Weights of a small GPT-style language model, trained from scratch on English Wikipedia.
Size: 9 layers, width 384, 3 heads of 128, MLP 1536 tanh GELU, vocabulary 6529.
Each number is 128 + 24 x the weight over its row's rms, rounded and kept within 0 to 255. Layers, rows and columns count from 0. The size above them is the row's rms in percent of the matrix's.

# layer 2 attention value, 384x384, rms 0.0731, rows 236-255, columns 288-319
size [ 88  82  86  87  86  81  83  83  88  87  86  83  91  85  84  83  88  84  81  85]
[[135 156 134  86 128 143 116 129 120 141 142 152 172 155 136 111 136 150 107 135 160 112 184 111 117 139 171  95 136 196 105 113]
 [130 100 127 111 140 113 203 122 116  89 127 172 129 139 113 188 126 106 121 126 102 137 155 145 118 158 144 145 113 106  97 144]
 [111 112 135 109 187 121 127 117 154 171 140  92  53 127 113 131 121 117  81 150 130 124 134 128 157 141 122 142 115 151 180  95]
 [111 157 127 154 115 112 126 115 148 136 102 146 132 145 126 150 124 132 138 147 153 156 103 111 148 133 149 107 138 123 166 136]
 [166  80 132 120 109 130 147 150 130 130  98 189 151 103 121 147  99 131 142 170  93 134  96 117 139 148 149 136 137 139 132 139]
 [139 131 124  93 132 129 160 100  90 157  83 155 103 187 100 118 148  99 145 138 159 153 125  91  71 151 113 152 130 121  91  92]
 [148 131 114 118 124  91 101 150 117 154 122 127 134 176 110 105  80  80  92 112 154 129 152 149 153 134 103 122 128 171 132 122]
 [166 162 107 140 155 104 132  80 170 150 175 134 136  83 112 127 156 122 159 146 158 114 104 143 129 112 142  88 147 111  79 133]
 [112 141 121 104 147 124 116 136 123 115 170 170 130 124  97 121 116 106 128 182 175 148 154 114  89 155  93 116 140 106 141  96]
 [105 128 129 103 104 132 147 130 107 136  96 126 130  87  80 121 110 107 131 143 152 137 154 140 144  81 146 150 137 130 118 162]
 [144 143 166 167 144 156 146 124  97 103 166 154 150 121 111 107 120 160 179 145 112 103  71 127 125 113 129 111  97 114 167 119]
 [127  96 138 138  90 111 113 143 183 131 151 119 113 105  95  70  97 167 106  92 103 122 134  90 134 124 108 122 115 121 159 126]
 [112 111 118 141 105 106 120  85  60 152 106 136 131  64 130 124 171 133 129 123 176 145 129 156 183 170 129 104 172 131 108 133]
 [110 179 161 141 115 126 158 153 111 114 120 117 156 147 152 171 150 121 135 147 140 136 125 138 160 134 155 127 109  94 157 142]
 [122 140  90 127 183 183 125 125 102 147 111  86 146 125 148 131 126 124  79  89 112 171 135 154 123  80 120 126 146 143 126 122]
 [140 119 129 164 109 160 132 170 140 156 167  96 123 199  72 152 149 122 149 163 134  91 131  89 118 104 160  56 131 119 116 137]
 [140  97  87 125 125 170 170 103 132 149 134 120 124 147 104 175 142 173 130 122  85 161 128 114  85 104 141 120  94 153 127 138]
 [180 106 139 166 122 105 158 133  86  96 134 139 140 101  99 140 124 157 168 120 145 120 181 134  94  94 118 120 118  63 141 186]
 [128 113 162 122 102  95 145  93 145 123 133 153 125 134 125 156 162 113 115 109 123 126  76 144 141 112 133 122 116 103 146 167]
 [103 112 118 157 170 124 127 137 135 147  98 163 128 141 146 169 133 160 116 144 139 103 159  89 104 119 117  97 157  74 147 149]]
# layer 2 attention output (transposed), 384x384, rms 0.0635, rows 236-255, columns 288-319
size [ 95  90  84  90  97  91  93  96  91  94  89  93  96  89  91  93  95  93  91  94]
[[106 143 136 188 154 132 168 115 139 141 146 113 128 107 141 106 159 109 144 114 112 143 109 157 109 111  90 135 130 122 160 147]
 [114 135 126 147 133 145  64 118 130 150 142 107 119 129 141  73 171 173 153 146 140 135 122 109 124 118 121 110 126 143 137 169]
 [131 165  74 162 122 153 133 136 130 123 100 137 217 124 133 117 132 115 123 144 119 147 133 109 118 124 120 146 169 137  90 131]
 [119  95 149 150 110 125  82 133 125  87 135 109 100  86 107 116 126 122 111  93 108  93 144 130 103 134 122 143  96 155 118 131]
 [133 124 108 154 129 119 102  71 131  96 151 111  96 163 150 100 147 120 140  90 163 147 105 154 175 128 108 120 119 163 110 111]
 [ 96 143 131 154 117 116 122 172 155 105 155 147 111  75 143 174  90 187  98 100 102  97 122 163 184  96 116  98 136 129 141 160]
 [109 132 167 154 113 165 153 135 140 124 113 130 130  74 136 128 140 173 133 153 109 110 104 134 103 105 128  89 115  97 124 120]
 [121  80 110 142 116 151 130 140  79 101 109 123 130 193 159 134 111 147 123 100  85 154 108 132 173 132  84 164 144 164 182 130]
 [117 128 113 112 113 126 172 136 135 142  83 132 109 138 140 138 164 128 105 108  81 105 108 158 144 129 177 127 122 150 114 149]
 [147  74 124 164 172 115 119 129 138  95 134 161 123 158 145 143 141 137 159  98 127 147 106 132 107 164 143 116 128 141 126 118]
 [127 121 115  89 112 107 114 147 155 133 119 116 139 109 119 175 150  86 107 117 108 108 189 139 122 149 114 183 140 116 102 161]
 [149 154 110 124 147 142 162 131  77 142 101 127 152 122 158 173 149 129 130 153 101  97 118 168 115 140 135 152 127 125 111 127]
 [144 122 152 139 145 100 140 165 124  69 120 168 113 147 108 150 109 107 172 114 100  99 146 122  55  95 117 116  98 116 145 135]
 [173  57 134 132 158 121  99 108 123 106 129 164  97 103 128  92 152 114 126 126 144 148 114 107 105 115 105 127 149 141 102 148]
 [136 117 133 129  71  78 131 143 161  99 143 117 120 139 137 121 124 126 147 176 129  84 119  76 164 167 153 143 117 146 147  95]
 [119 136 101 111 152 114 110 111 125  82 129 174 126  86 162 106 121 127 128 109 137 139 138 173 111 131 131 146 128 157 102 152]
 [ 94 148 153  96 134  82 107 130 116 132 117 150 132 127 179 105 131  85  98 129 172  97 135 162 167 168  65 130 140 119  94  77]
 [100 139 104 105 107 126 129 135 147 145 147 151 119 145 144 161 172 111 107 129  85 147  76 109 135 148 146 153 136 178 124 111]
 [131 124 111 169 143 119 115 151 108 132 112 128 147 122 159 128  74 135 121 128 167 137 150  96 134 121 142 129 142 137 104  66]
 [131 116 133  98  92 115 156 136 123  84 142  88 112 117 120 103 126 120 140 132 127 132 129 147 137 143 145 141 114 160 120  86]]
# layer 2 attention query, 384x384, rms 0.0658, rows 256-335, columns 288-319
size [112 102 101 107  99  96 102 107  99 104 111 102 108 100 107 108 111 107 114 103 113 104 112 105  95 107 107 109 108 105 102 101 106 110 102 104 101 103 113 103  98 100 105 106 113 103  95 105 104 108 100 102 109 100 105 102 110 103 101 106 104 111 105 106 100 102 107 103  98  97 104 108 108 109 104 105 100 108 105 110]
[[115 104 154 125  79 105 140  87 112 103 115 136 116 103 107 131 140 138 147 101  58 141  94 172  95 106 117 142 105 133 164 151]
 [118 138 171 138 117  76 135 149 148  93 115 143 147 134 117 137 177  82  58 143 113 103 128 149 146 133 115 123 116 108 135 163]
 [161 125 139 137 155  89  81 171  96  88 133 135 113 135 151 124 108 157 157  75 104  91 117 141 133 118 154 130 145 106 132  81]
 [150 146 107 116 145 140 161 135 131 145  58 128 137 162 111 148 150 142 147 108 115 134 143 133 123 137 113 124 115 114 109  91]
 [170 125 117 144 149 137 122 137 174 131 131 131 133  83 125 117 184 135 112 161 178  95 145 176  81 133 137 163 169 135 158 114]
 [ 84 140 126 132  98 171 136  88 119 117 132  99 142 172 161 125 142  99 137 113 129 175 100 118 157 133  71 126  99 155  80  79]
 [141 138 116 105 129 119 135 147 152 167 162 137 121 145 149 134 137 130 129  93 212 118 142 106 100 138 158 157  91 103 141 146]
 [ 97 110 126 117  72 101 101 123 150 125 123 112 118 142  76 136 145 161 128 153 156 155 127 145  99 102 153 134 159 135 126 116]
 [151 133 108  97 152 141 108 117 165 108 126  77 132 151 145 162 115 143  98 110 145  93 128 113 132 119 160 154 127 138 126 123]
 [140 108 145 110 101 118 147 144  92 145 156 154 120 113  87  86 137 152 115 103 119 109 141 150 162 148 138 149 105 104 153 117]
 [132 175 114 107 140 129 162 165 136 113 127 172 111 134  87 145 124 114 106 144 126 143 123 136 153 134 129 163 121 164 151 121]
 [115 130 115 136  63 128 145 125 104 144 101 141 162 122  94 145  81 113 108 132 117 107 123 166 112 136 154 152 103 128 134 135]
 [127 160  92 123 133 114 121 124 117 128 146 177 157 139 139 150 105 102 161 143  84 159 160 131 121  95 144 158  87 171 118 119]
 [123 131 111 118 111  97 110 105 135 124 161 133 144 139 128 113  90 149 166 131 133 173 117 138 109 162 119 119  98 122 147 143]
 [145 142 151 117  95  94 132  98 136 113 116 126  90 148 132  82 106 103 161 128 108 133 109 152  87 113 101 112  87 129  92  85]
 [189  99 168  93 130 138 126  99 133 110 111  89 163 122 134 147  99 118 126 105  87  95 126 147 124 118 133 126 143  92  80 131]
 [ 90  97  74 146 113 136 130  93 141 129 132 131 105 119 173 119 102 132 137 111  94 111 138 142 133  92 137 113 125 140 128 131]
 [119 185 159  76 155 122  97 155 115 121 148 188 103 101 141  87 159 117 148 130  76 110 143  98  87 121 154  96 134 128 142 186]
 [148  97 130 147 116 125 133 122 197 122 182 136 116 132 145 136 120 118 120 118 130 106 164 149 158 161 148 144 126 117 144 112]
 [127 123 117  83 142 156 154  90 156 162 124  89 126 119 116 150  82 133 115 134 108 144 123  87 129 137  95 139 161  81 151 139]
 [151 180 122 133 100 136 123 148 155 130 172 121 126 134 150 165 151  93 187 133 125 112 129 117 154 176 146 143 152 120 114  99]
 [145 127  92 149 109 128 100  90 159 119 154 130 136 112 154 149 124 147 183 173  99 100 128  90 129 117 143 143 133 138 114 148]
 [110 130 127 145 128  83 113 117 155 160 173  96 115 168  88 141  93 130 152 128 133 104 122 145 156 144 133 138 121 134 125 126]
 [109 138 102 136  98 114 104  97  83 146 115 122 130 118 113 108 104 120 128 131 133 130 142  77 100 149  82 113 100 125 126 121]
 [172 126 147 153 149 146 148 129  94 127 144 124 128 113 144 154 135  86 138 151  93 130 110  77 143 109 121 149 133 135 134  72]
 [145 154 124 109 159 135 136 174 121 104 156 114 139  90 183 106 103 186 161 157 182  94 140  89 180 158 137 148 125 159 119 132]
 [166 116 119 148 110 134 124 116 153 177 162 110 141  98 101 148 145 109 157 164 105 134 147 119 142 128 156 174 101 132 102 102]
 [103 143 104  87 117 115 119  78 140 140  75  94 181 149 152 135 114 120 123 119 149 116 139 146  94 141 143  98 109 109 195 106]
 [ 83 141 126 114 112 118 160 109  95 148 139 173 169 134  87 149 116 133 120 121  88 126 114 147 119  96 143 126 147 115 134 163]
 [158 137 128 153 151 134 159 127 119 128 137  63 141 138 125 108 120 164 147  85 142 105 164 137 105 139 144 124 113 102 146 136]
 [133 126 169 124 152 125 110 167 123 109 131 160  94 101 164 116 134 138 142 115 159 124 177 143 125 171 159  96 127 136 110 137]
 [147 135 125 123 105 177 103  82 113 130 155 156 141 162 139 126 131 107 163 136 159 179 161 135 156 137 118 149 151 145 144 156]
 [144 103 150 120 161  83 127 114 130 123 172 119 112 136 157 108 131  62 125 126 121 130 159 119 144  79 124 116 126 148 120 143]
 [167 117 120 161 100  87 125 130 161 124  60 128 161  97  96 101 143 101 168 149 117 118 145 133 147 133 108 157 155 119 102 131]
 [160 138 130 154 145 106 112 123 106 135 147 143 134 137 112 137 172 167 129 150 156 171 140 182 143 129 113 101 145 128 144 107]
 [136 156 127  83 134 158 116 122 148 124 135 130  94 122 116 136 153 116 127  77 120 119 131 138 156 125 119 124 117  91 135  98]
 [ 87 143 157 127 109 101 126  85 134 136 116 149 118 142 103 125 147 139 125 129  88 141 139 163 106 112 178 127 118 153 113 120]
 [ 98 138 115 105 106 127 130 106 141 129 133  96 112 137 111 150 154 106 147 174 163 131 143 139 102 117 149 159 151 168 127  79]
 [154  93 144 145  49 132  94  81 131 142 142 122 141  90 135 167 170 115 152 161 113 139 133 119 107 147 152 102  85 104 165 131]
 [126 183 116 112 110 141 122 126 125 115 118 162 122 118  93 161 142 106 130 159 114 163 135 116  64 136  77 151 140 150 164  96]
 [117  86 151 176 152 130 134 131 149 107 117 139 108 121 135 109 163  89 128  93 147 162 132  97  99 109 117 142 155 155  73 130]
 [115 140 116 108 155 145 118 123 117 161 125 139 150 101 101 132 156  85 157 127  97 157 144 126 165 133 103 143 132 108 157 169]
 [145 114  68 145 147 121 149 113 123 112 154 161 145 101 204 126 124 134 107 124 150 159  99 167  99 146 118 139 154 152 118 148]
 [192 128 139 140 125 112 127 109  97 103 150 125 140 113  95 113 170 119 158 104  96 133 131 158 106 104 128 141 132 135 131 121]
 [161 117 124 114 134 120 152  99 110 148 150 142 154 148 115 121 139 117 110 124 134 123 104 147 166 111 140 132 130 101 146 140]
 [ 76 106 134 137 138 118  84 120 136 117 150  99 154 172 133 122  86 131  99 152 127 144 155 188 107 105 156 125 128 140 102  91]
 [111  75 150  99  80  88 111 135 166 125 150 154 114 108 186  92 138 123 110 175 137 170  76 156 105 107 120 127 123 148 165 118]
 [ 94 118 156 130 155  97 161 109 127  94 127 121  82 105 133 139 150 157 178  86 158 115 120 106 117 132 157 145 138 143 142 155]
 [108 178 122 114 128 103 149 153 111 130 157 157 122 151 152 131  79 107 108 115 121 119  95 110 139  83  98 120 139 159  81 155]
 [ 71 133 164 134 133 111 143 165 115 124 149 141 145 170  86 126 103 155  71 141 100 146 161 117 109 113 134 116 152  99 175 128]
 [116 109 168 112 133 137 108 140 159 127 150 140  81 155 102 186 118 112 176 130 152 150 159 139 120 130 111 132 109 146 111 150]
 [ 98 131 131  92 126 131 144 124 166 115 119 159  98 115  75 145 105  91 164 119 156 120 162 108  94 120 110 129 130  69 172 121]
 [116 143 106 152 113 110  87  94 120 135 116 139 107 164 147 136 104 115 179 136 117 125  79 103 124 127 102 143  89 136 146 148]
 [130 103 142 144 143 153 135 143 114 121 150 148  97 124 177 135 105 167 125 131 127 109 109 143 135 158 138 155 102 150 142 168]
 [ 79 162 117 117 138 121 154  93 159 135 116 108 122 138  88 108 120 115  68 107 148 131 135 141  96  86  79 119 106 126 149 124]
 [131 117 181 115 173  86  67 144 150 121 173 108 136 140 114 116 146 146 128 112 140 192 133 103 149 139 108 139 130 116 155 139]
 [112 155 152 150 128  97 117 103 142 125 118 151 103 133 147  72 129 146 121 133 172  76 134 111 154 126 174 130 128  98 146  96]
 [130 135 120 135  91 128 131 162 147 161 140 125 156 113 167 152 190 145 104 113 121 145 102 124 109  90 140 146 133 127 133 164]
 [104 198 130 151 114 110 124 107 114 148 153 120 134  97 163 121 137 124 101 112 141 117 129 121 126 115 130 129 182 169 124 161]
 [150 123 109 131 161 136 136 143 137 170 104 109 126 104 105  92 156 129  79 139 102 153 152 180 123 128 113  86 128 140 125 127]
 [ 84 146 155 135 139 109 146  51 127 140 151 158 121 150 117 107 129 149 128 145 126 150 174 107  94 130 140  94 170  88 127 132]
 [145 125 147 114  92 109 139 180 134  79 126  99 123 106 110 142 108 122 123 118 141  96 122 157 135 142 119 108 132 135  97 144]
 [121 134 139  63 177 120 138 175 171 116 137 122 120 137 147 149  89 111 178 108 128 120  84 153  94  96 122 155 107 149 150 105]
 [ 86 181 132 100 140 130 143 131  97  94 125 144 146  97 180 129  91 126  79 164 100 124 118 128 140 132 117 119 118 153 125 141]
 [178 124 132 135  94 123  98 153 149 112 152 144 109 106 130 132 131  99 138 122 142 153 100  91 127 134 123 145 146 151 116 188]
 [114 148 148 119 126 127 110 137 130 147 142 144 139 152 133 127 109 154 126 106 112 128 117 108  89  95 104 140 164 137 118 160]
 [155 107 138 100 124 123 164 147 172  82 114 184 149  91 159 102 126 153 149 143 156 126 172 123 104 140 114 152 128 147 124 172]
 [150 118 137 123 145 127 131 150 151 105 122 142 132 131 102 157 128 128 181 160 123 133 175 188 133 137 132 149  78  94 148 154]
 [135 130 104 105 153 165 126 137 110  99 132  84 125 105 156 135 138 147 144 103  97 121 133 100 126  95 147 143  99 104 118 151]
 [115 118 133 164 155 118 117 134 124 115 117 141 121  58 137 122 196 104 121 131 138 106 137 119 135 155 119 140 170  81 148 133]
 [130 107 117  72  96  74 133 104 120 109  93 105 119 124 118 131 136 127 120 127 106 117 145 107 140 110 112 146 125 133 128 134]
 [133 122 145 141 132  69 141 125 166 103  94  84 155 118 165 115 150 115 117 108 114 122 121 116 134  99 130 156 121 104 102 142]
 [137 163 141 112 120 120 132 128 170 109 127 126 146 119 136  80 142  97 140 109 148 123 101 112  69 151 152 128 149  99 108 127]
 [125 106 140 158 131 142 133 167 134 109 102  88 126 109 180 154 137  91 115 125 132  96 111 166 132 100 163  96 121 145 125 127]
 [116 131 112 151 124 106 152  76 103 109  86 137 144 111  69 103 143 161 146 136 116 111  95 126  73  96 104 119 102 133 149  99]
 [127 174 138 131 110 157 128 146 151 127 156 163 108 131 125 152 123 134 113 200 120 119 117 146 140 150 115 149 156 148 169 119]
 [116 121 116 117 125 101  92 102 157 126 120 133  76 106 109  77 138  99  91 159 118 108 117 164 153 119 175 152 174 107 173 136]
 [143 149 154 143 123 127 153 146 136 140 153 146  96 140 140 111 131 107 164 115 164 107  94 121 118 125 130 129 170 151  73 144]
 [128  93  84 111 129 140 168 113 136 113 118 132 126 131 121 106 131 160 107 127 142 119 135 114 203 128 146 136 148  70 130 103]
 [122  98 127 151 120 120 108 124 125 136 130 157 144 130  89 136 132 134 113 135 140 133 143 141 102 134 144 131 136 119 111 159]]
# layer 2 attention key, 384x384, rms 0.0647, rows 256-335, columns 288-319
size [101  99 106 105 104 102 103 110  97  99 109 103 106 101 109 103 110 103 111  95 110 106 106 109 105 123 102 106 101 108 103  98 108 112 108 104 100 101  98 103  99 104 106 107 112  98 102 107 106 104 104 106 102  97 105 106 111 104 111 110 109 110 105 102 104 102 108 100 117 104 104 108 111 103 101 105  98 107 109 108]
[[161 123 112 127 154 112 121 125 122 101 126 111 120 164 121 163 115 152 155 125 165 138 112 131 141 156 122 173 119 174 115 140]
 [138 108 103 143 136 165 124 109 139 145 140 168 153 121  74 113  89 166 119  78 103 136 145 126 105 121 143 114 113 124 106 124]
 [131 107  85 146  96 169 162 115 142 165 135  71  98 113 115 140 121 119 129 132 129 171 133 126 100 115 101 155 166  88 144 119]
 [108 150 111 107 116  99 146 133 120 134 151 133 111 139 151 144 114 138 124 172 134 124 145 109 109 126 116 133 117 121 133 148]
 [113 149 142 147  59 125 122 163 130 115 118 110 121 123 149 185 147 151 160 148 127 128 114 105 160 118 114 116  87 166  74 154]
 [154 132 122 133 148 108 150 108 104 116 108 167  88 179 100  95 116 148 102 137  94 111 108 151 115 110 140 135 137 105 139 160]
 [148 123 143 157 121 140 115 120 131 108 159  98 107 115 111 110 148  95 151 128  91  97  96 151 141 162 150 121 122 147 111  97]
 [129 129 150 152 156 119 161 125 148 160  64 103 201 138 138  86 159 138 136 131  98  83 130 139 115 142 144 104 161 110  95 114]
 [137  97 116 148 123 129 136 165 177 139 158 148  73 110 136  93 166 130 167 128  62 154 132 121 133 146 140 109 126  59  86 101]
 [103  92 131 108 121  84 139 108 123 110 117 145 132 168 165 162 161  95 149  98 153  69 122 109 126 142 128 130 122 181 118 123]
 [ 87 136 127 108 168  70 126  90 153 140 149 112 133 147 133 117 126 150 131 111 111  95 143 154 116 177  87  97  79 139 152 136]
 [100 175 136 119 174 141 165 138 153 120 144  93 127 145 105 130 163 130 108 110 153 152 128 120 108 131 109 101 148 122 153 133]
 [123 128  97 106 148 164 127 138 109 147 119  93 137 165  62  83  91 113 118 123 121  96  92 134 146 168 119 116 167 109 147 136]
 [143 108 159 118 143 161 135 106 105 103 124 121 116 145 133 153 127 130 143  90 155 144  79 132 170 115 109 150 170  95  94 116]
 [106 136  83 113 118 113 132 136 105 138 131 118 104 134 138 124 128 161  81 130 139 122 142 104  92 142 130 152 154 150 141 110]
 [125 114 132 146 153 125 105 116  95 120 137 163 138 160 103 142 147 107 109 102 141  97 121 102 142  84 126 132 104 128 149 128]
 [150 143 111 126 169  85 145 179 145 132 122 105 109 148 146 105 170 124  91 125 147 109 135 107  98 148 102 136 132 115 162 137]
 [158 108 117  96 101 129 115 131 132 132 106 117 132 193 132 157 117 126 129 132 139 129 141 140 141 138  99 168 209 146 121 114]
 [104 171 146 131 132 132 171 125  99  93 102 160 178 144 105 112 154  94 121 159 107 121 120  88 109 108 122 107 151 150 150 124]
 [170 145 139 138 147 154 132 154 107 113 147 140  83 123 125 105  92 112  91 111 123 152 130 141 133 111 107 136 126 150 146  86]
 [152 108 138 153 114 125 106 149 137 156 103 133 155 130 118 112  65 105  98 139 168 122  91 120 106 123 141 154 116 136 156 153]
 [136 143 155 122 150 148 162 152 109 155 186 109 151 145 108 148 141 111 123 103 156 142  83 144 133 139 155 113 113 105 132  97]
 [ 82 132 104 131 163 143 154 135  87 111  65  93 115 119 130 104 158 142 156  96 172 121 140 108 133 105 145 107 104 123 157 131]
 [ 92 122 153 140 116 118 121 117 146 127 116 117 107 134 127 119 129 158 114 122 178 143 174 144 143  86 138 149 140 149 194 145]
 [138 157 126 119 116 130 141 181 149 137 118 144 123 103 145 112 125 147 124 137 107 123 125 167 141 142 165 118 146 162 157 148]
 [154 132 108 119  95  79 131 129 124 153 142 172 141 138  97 165 120 138 148 139 114 163 124  99 109 184 113 137 148  71 137 124]
 [151  85 113 140 119 151 127 144 121 131 113 162 134 149 161 122 114  90 102 136 135 127 126  99 101 154 121 154 174 120 142  96]
 [129  87 129 150 160 133 138 140 152 100 157 125 140 101 128  68 130 113 131 125 162 114 117 114 174 158 132 159  99 124 126 132]
 [193 153 119 128 153 105  97 155 139 112 119  74 115 133 105 101 150 156  98 119 123 137 118 120  90 122 128 120  75 173 145 137]
 [130 149 131 108 135 133  82 148  96 110 152 175 103 118  92 128 120 143 119 153 128 110 115 186 153 137 151 112 178 115 135 122]
 [149 145  90 165 135 150 117 121 135 159 149 131 157 130 147  81 158 157 101 128 135 133 128 115 104 111 166 144 156 171 166 112]
 [107 127 140 117 112 120 133 143 116 145  97 146 141 151  74 110 157 125 102 156  74 143 106 131 149 114 115 132 110  65 146  78]
 [155 136 129 125 103 124 118 126 115 119  74 106 118 116 118 100 114 168 141 177 108 159 139 103 118 120 121 144 110 143 143 122]
 [125 117 106 128  56 136 121 142 113 136 175 131 151 130 162 154 123 152 121 153 163 151  94 115  80 147 129 114 134 109 108 114]
 [112 147 126 144  83 139 141 135 112 131 139 128 118 139 131 104 109 123 115 109 106 146 117 104 100 140 146 161  90 123 115  88]
 [129 103 126 151 149 133 103 135 126 138 145 139 111 125 138  94 117 126  78 115 117 110 165  89 133 128 103 123 114 112 113 148]
 [122 113 105 129 100 137 192 111 124  96 134 113 133 162 128 120 130 143  98  91 170 129 122 127 137 150 125 131 157 114 151  79]
 [ 94 117  99 128 154 100 149  99 114 120 129 126 129 141 131 152 104 146 107 111 165  93 145 129 116 147 111 141 146 117 126 127]
 [169 112 114 108 149 132 160  99 133  87  98 105  77 128 106 125 111 131 162 110 127 112  93 119 133 102 157 160 144 108  89 137]
 [ 98 147 150 143 159 128 121 115  80 166 144 145 140 158 125 119 111 118  88 100 167 138 129 144 167 137 138 112 116 129 176 154]
 [124 136  98  99  98  98 120 109 123 132 138 134 106 168 149 163 127 138 148 121  93 145 142 102 111 130 147 127  72 133 145 139]
 [107 163 151 135 118  83 104 125 101  81 135 112 134 138 158 142 118 178 123 150 138 130 128 131 134 133 165 112 121 132 130 142]
 [126 153 119 151 115 115 101 160 132 132 129 134  98 106 105 179 140 111 134 151 114 181 154 147 205 169 171 126 155 118 138 165]
 [144 123  91 118  95 155  97 128 177 156 114 129 148 122 128 121 136 123  90 117 146  95 113 120 168 119 115  73 148 109 148 136]
 [134  95  83 114 148 142  71 109 130 116 110 122 141 137 126 137 131 145 112 103  86  97 164  75 136 128 109 103 126 151  97 117]
 [146 136  83 158 107 120 126  77 100 150 110 180 124 165 132 135 128 143 120 128 142 131 106 110 151 141 124 132  56 134 140 153]
 [129 159 110 145 161 141 128  78 139  78 123 155 190  88 127 174 154  72 127 107 133  85 141  94 159 108 136 132 149 127 127 135]
 [122 118 116 148 120 101 143 134 121 150 138 146 172 128 162  73 125 179 135 140 100 123 124 168 142 157 140  98 154  79 143 131]
 [159 135 156 121 126 158 139 109 128 116  91 143 146 159 107 136 116 139 140  96 128 151 141 164 136 177 150 153 144 105 199  69]
 [129 130 118 199 161 103 162  88 123 130  95 114 109 118 138 157 170 101 189 153  97 183 138 122 142 125 138 121 125 142 102 146]
 [132 131 145 154 156 143 167 120 108 122 139 155 173 147  91 125  93 127  72 137  94 121 105 128 146 145 130 101 127 103 123 145]
 [156 124 146 150 131 116 123 141 126 107  90 128 134 137 158 108 134 109 114 116 108  93 123 172 150 156 128  72 105 138  93 104]
 [106 112 116  73 116 127 161 147  64 118 163 108 159 120 105 127 160 163 101 150 140 128 102 230 136 127 128 114 132 150 116 110]
 [101 169 103 142  96 111  84 138 115 179 124 155 136 176 106  74 130 140 185 112 130 174 163 107 116 102 136  79 145 101 140 127]
 [ 99 135 120 131 140 134 152 127 136 152 116 134 175 157 117  94 121 102 127 130 126 113 120 144 116 144 179 136 139 147 136 115]
 [140 106 101 151  74 137 129 100 131 127 102 122 127 104 121  90 128 135 145 137 150  87 134 156 113 139 158  92  72 119 166 112]
 [115  88  84 131 132 140 147 128 137 119 147 145 161 123  99 130 145 129 153 107 147 158 125 168 133 163 147 123 108 119 102 129]
 [ 98 149 143 154 118 112 122 162 145 114 134 102 100 132 162 106 150 123 117 176 125 105 173 132 134 156 140 122 143 153  95 129]
 [139 147 137 105 119 153  98 143 130 117 108 112  98 153 134 150 144 113 130 176 166 129 116 143  92 122 148 137 125 111 119 151]
 [120 119 135  96 128 129 151 140 136 167 113 148 130 143 105 172 115 116 109 133 136  91 138 174 138 127 162 105 164 113 121 137]
 [143 154 145 122 100 124 101 137 110 119  88 124 147 125 135 145 144 163 111 132 139 109 118 114 165 110 125 138 117 120 138 129]
 [128 186 132 127 107 151 166 131 131 132 153 139  84 117 157 159 176  90 148 136 143 112 116 172 158 128 142 160 112 108 119  99]
 [157 119 117 155 155 127 144 105 160 124  96 107 105 103 128 100 104 146 164 123 106 127 137 132 153 126 157 140 152 109  88 131]
 [156 142 132 130 108 107 126 125 149 156 119 126 139 153 100 159 157 172 167 161 147 149 124 130 120 144 185  94 140 133  88  79]
 [138 118 110 183 146 179  90 135 118 132 109 118 140 124  95 166 146 141  57 145 113 100 146 108  86 150  83 133 136 113 100 103]
 [122 142 165 136 127  86 112 104 108 160  70 109  68 141 165 132 141 162 121 109 120 135 107 146 161 141 126 127 132 132  69  96]
 [140 115  78 159 144 124 129 117 115 170 141 102 103 125 100 137 128 124 117 101 134 106 120 147 103 132 143 130 125 108  90 116]
 [148  92 143 156 141 123  78 147 119  99 120 134 134 121 126  96  93 170  91  87 104 141 125  92 135 138 117 111 119 161 153 131]
 [138 152 123 112 140 117 176 102 129 137 154 161 127 131 119  85 132 135 132 109 115 109 115 163 114 143 127  95 132 124 163 100]
 [167 153 145 100 112 163 143 144 125 129 113 157 145 142 112 102 127 144 186 125 159 132 124 173 136 142 135 139 143 162 110 122]
 [ 80 103  88 151 153 120 131 112  96 114 145 138 138 138 138 146 119 162 146 103  93 173 123 104 109 114 142 150  78 125  98  93]
 [159 124 108 112 122 142 102 128 132  80 182 128 132  96 120 119 120 136 152 149 109 117 132  91 133 119 111 131  96 140 111 113]
 [ 67 107 111 129 147  94 140 174 131 119 143 110 131 130 123 160 152 107  89 125 173 111 119 143 168 110 115  94 131 171  91 111]
 [153 112 101 127 149 141  75 133 129 126 122 150 129 144 115 113 129  97 125  71 143  92 128  79 109 130 145 139 187 110 105 154]
 [103 125 152  70 153 144 143 159 141 133 165 142 124 174 150 143 124 138 106 145 121 103 140 132 114 177 167 114 181 141 142 169]
 [ 90 137 114 153 120 122 142 113 161 134 138 148 128 139 138 139  95 148 107 134 141 145  93 120 151 136 102  81 131 136  87  77]
 [189 166 148 128 147 114 146 150 111 145 126 122 125 106  88 149 114 101 168 121 123 141 112  99 118 145 129 131 101 144  97 114]
 [161 168  76 157 113 175 108 173 144 118 101 179 128  96  47 110 145 162 120 134 139 109 134 163 135  97 104  94 132 130 145 104]
 [121 101 105 125 109 131 104 139 118 179 120 135 110 140 143 120 129 124 157 136 110 107 140 106  90 144 115 130 120 138 142 137]
 [145 128 135  87 136 130 180 173 132 140 139 123 148 141 140 147 129  86 145 132  85 134 124 145 134 146 133 142 138 146 111 140]]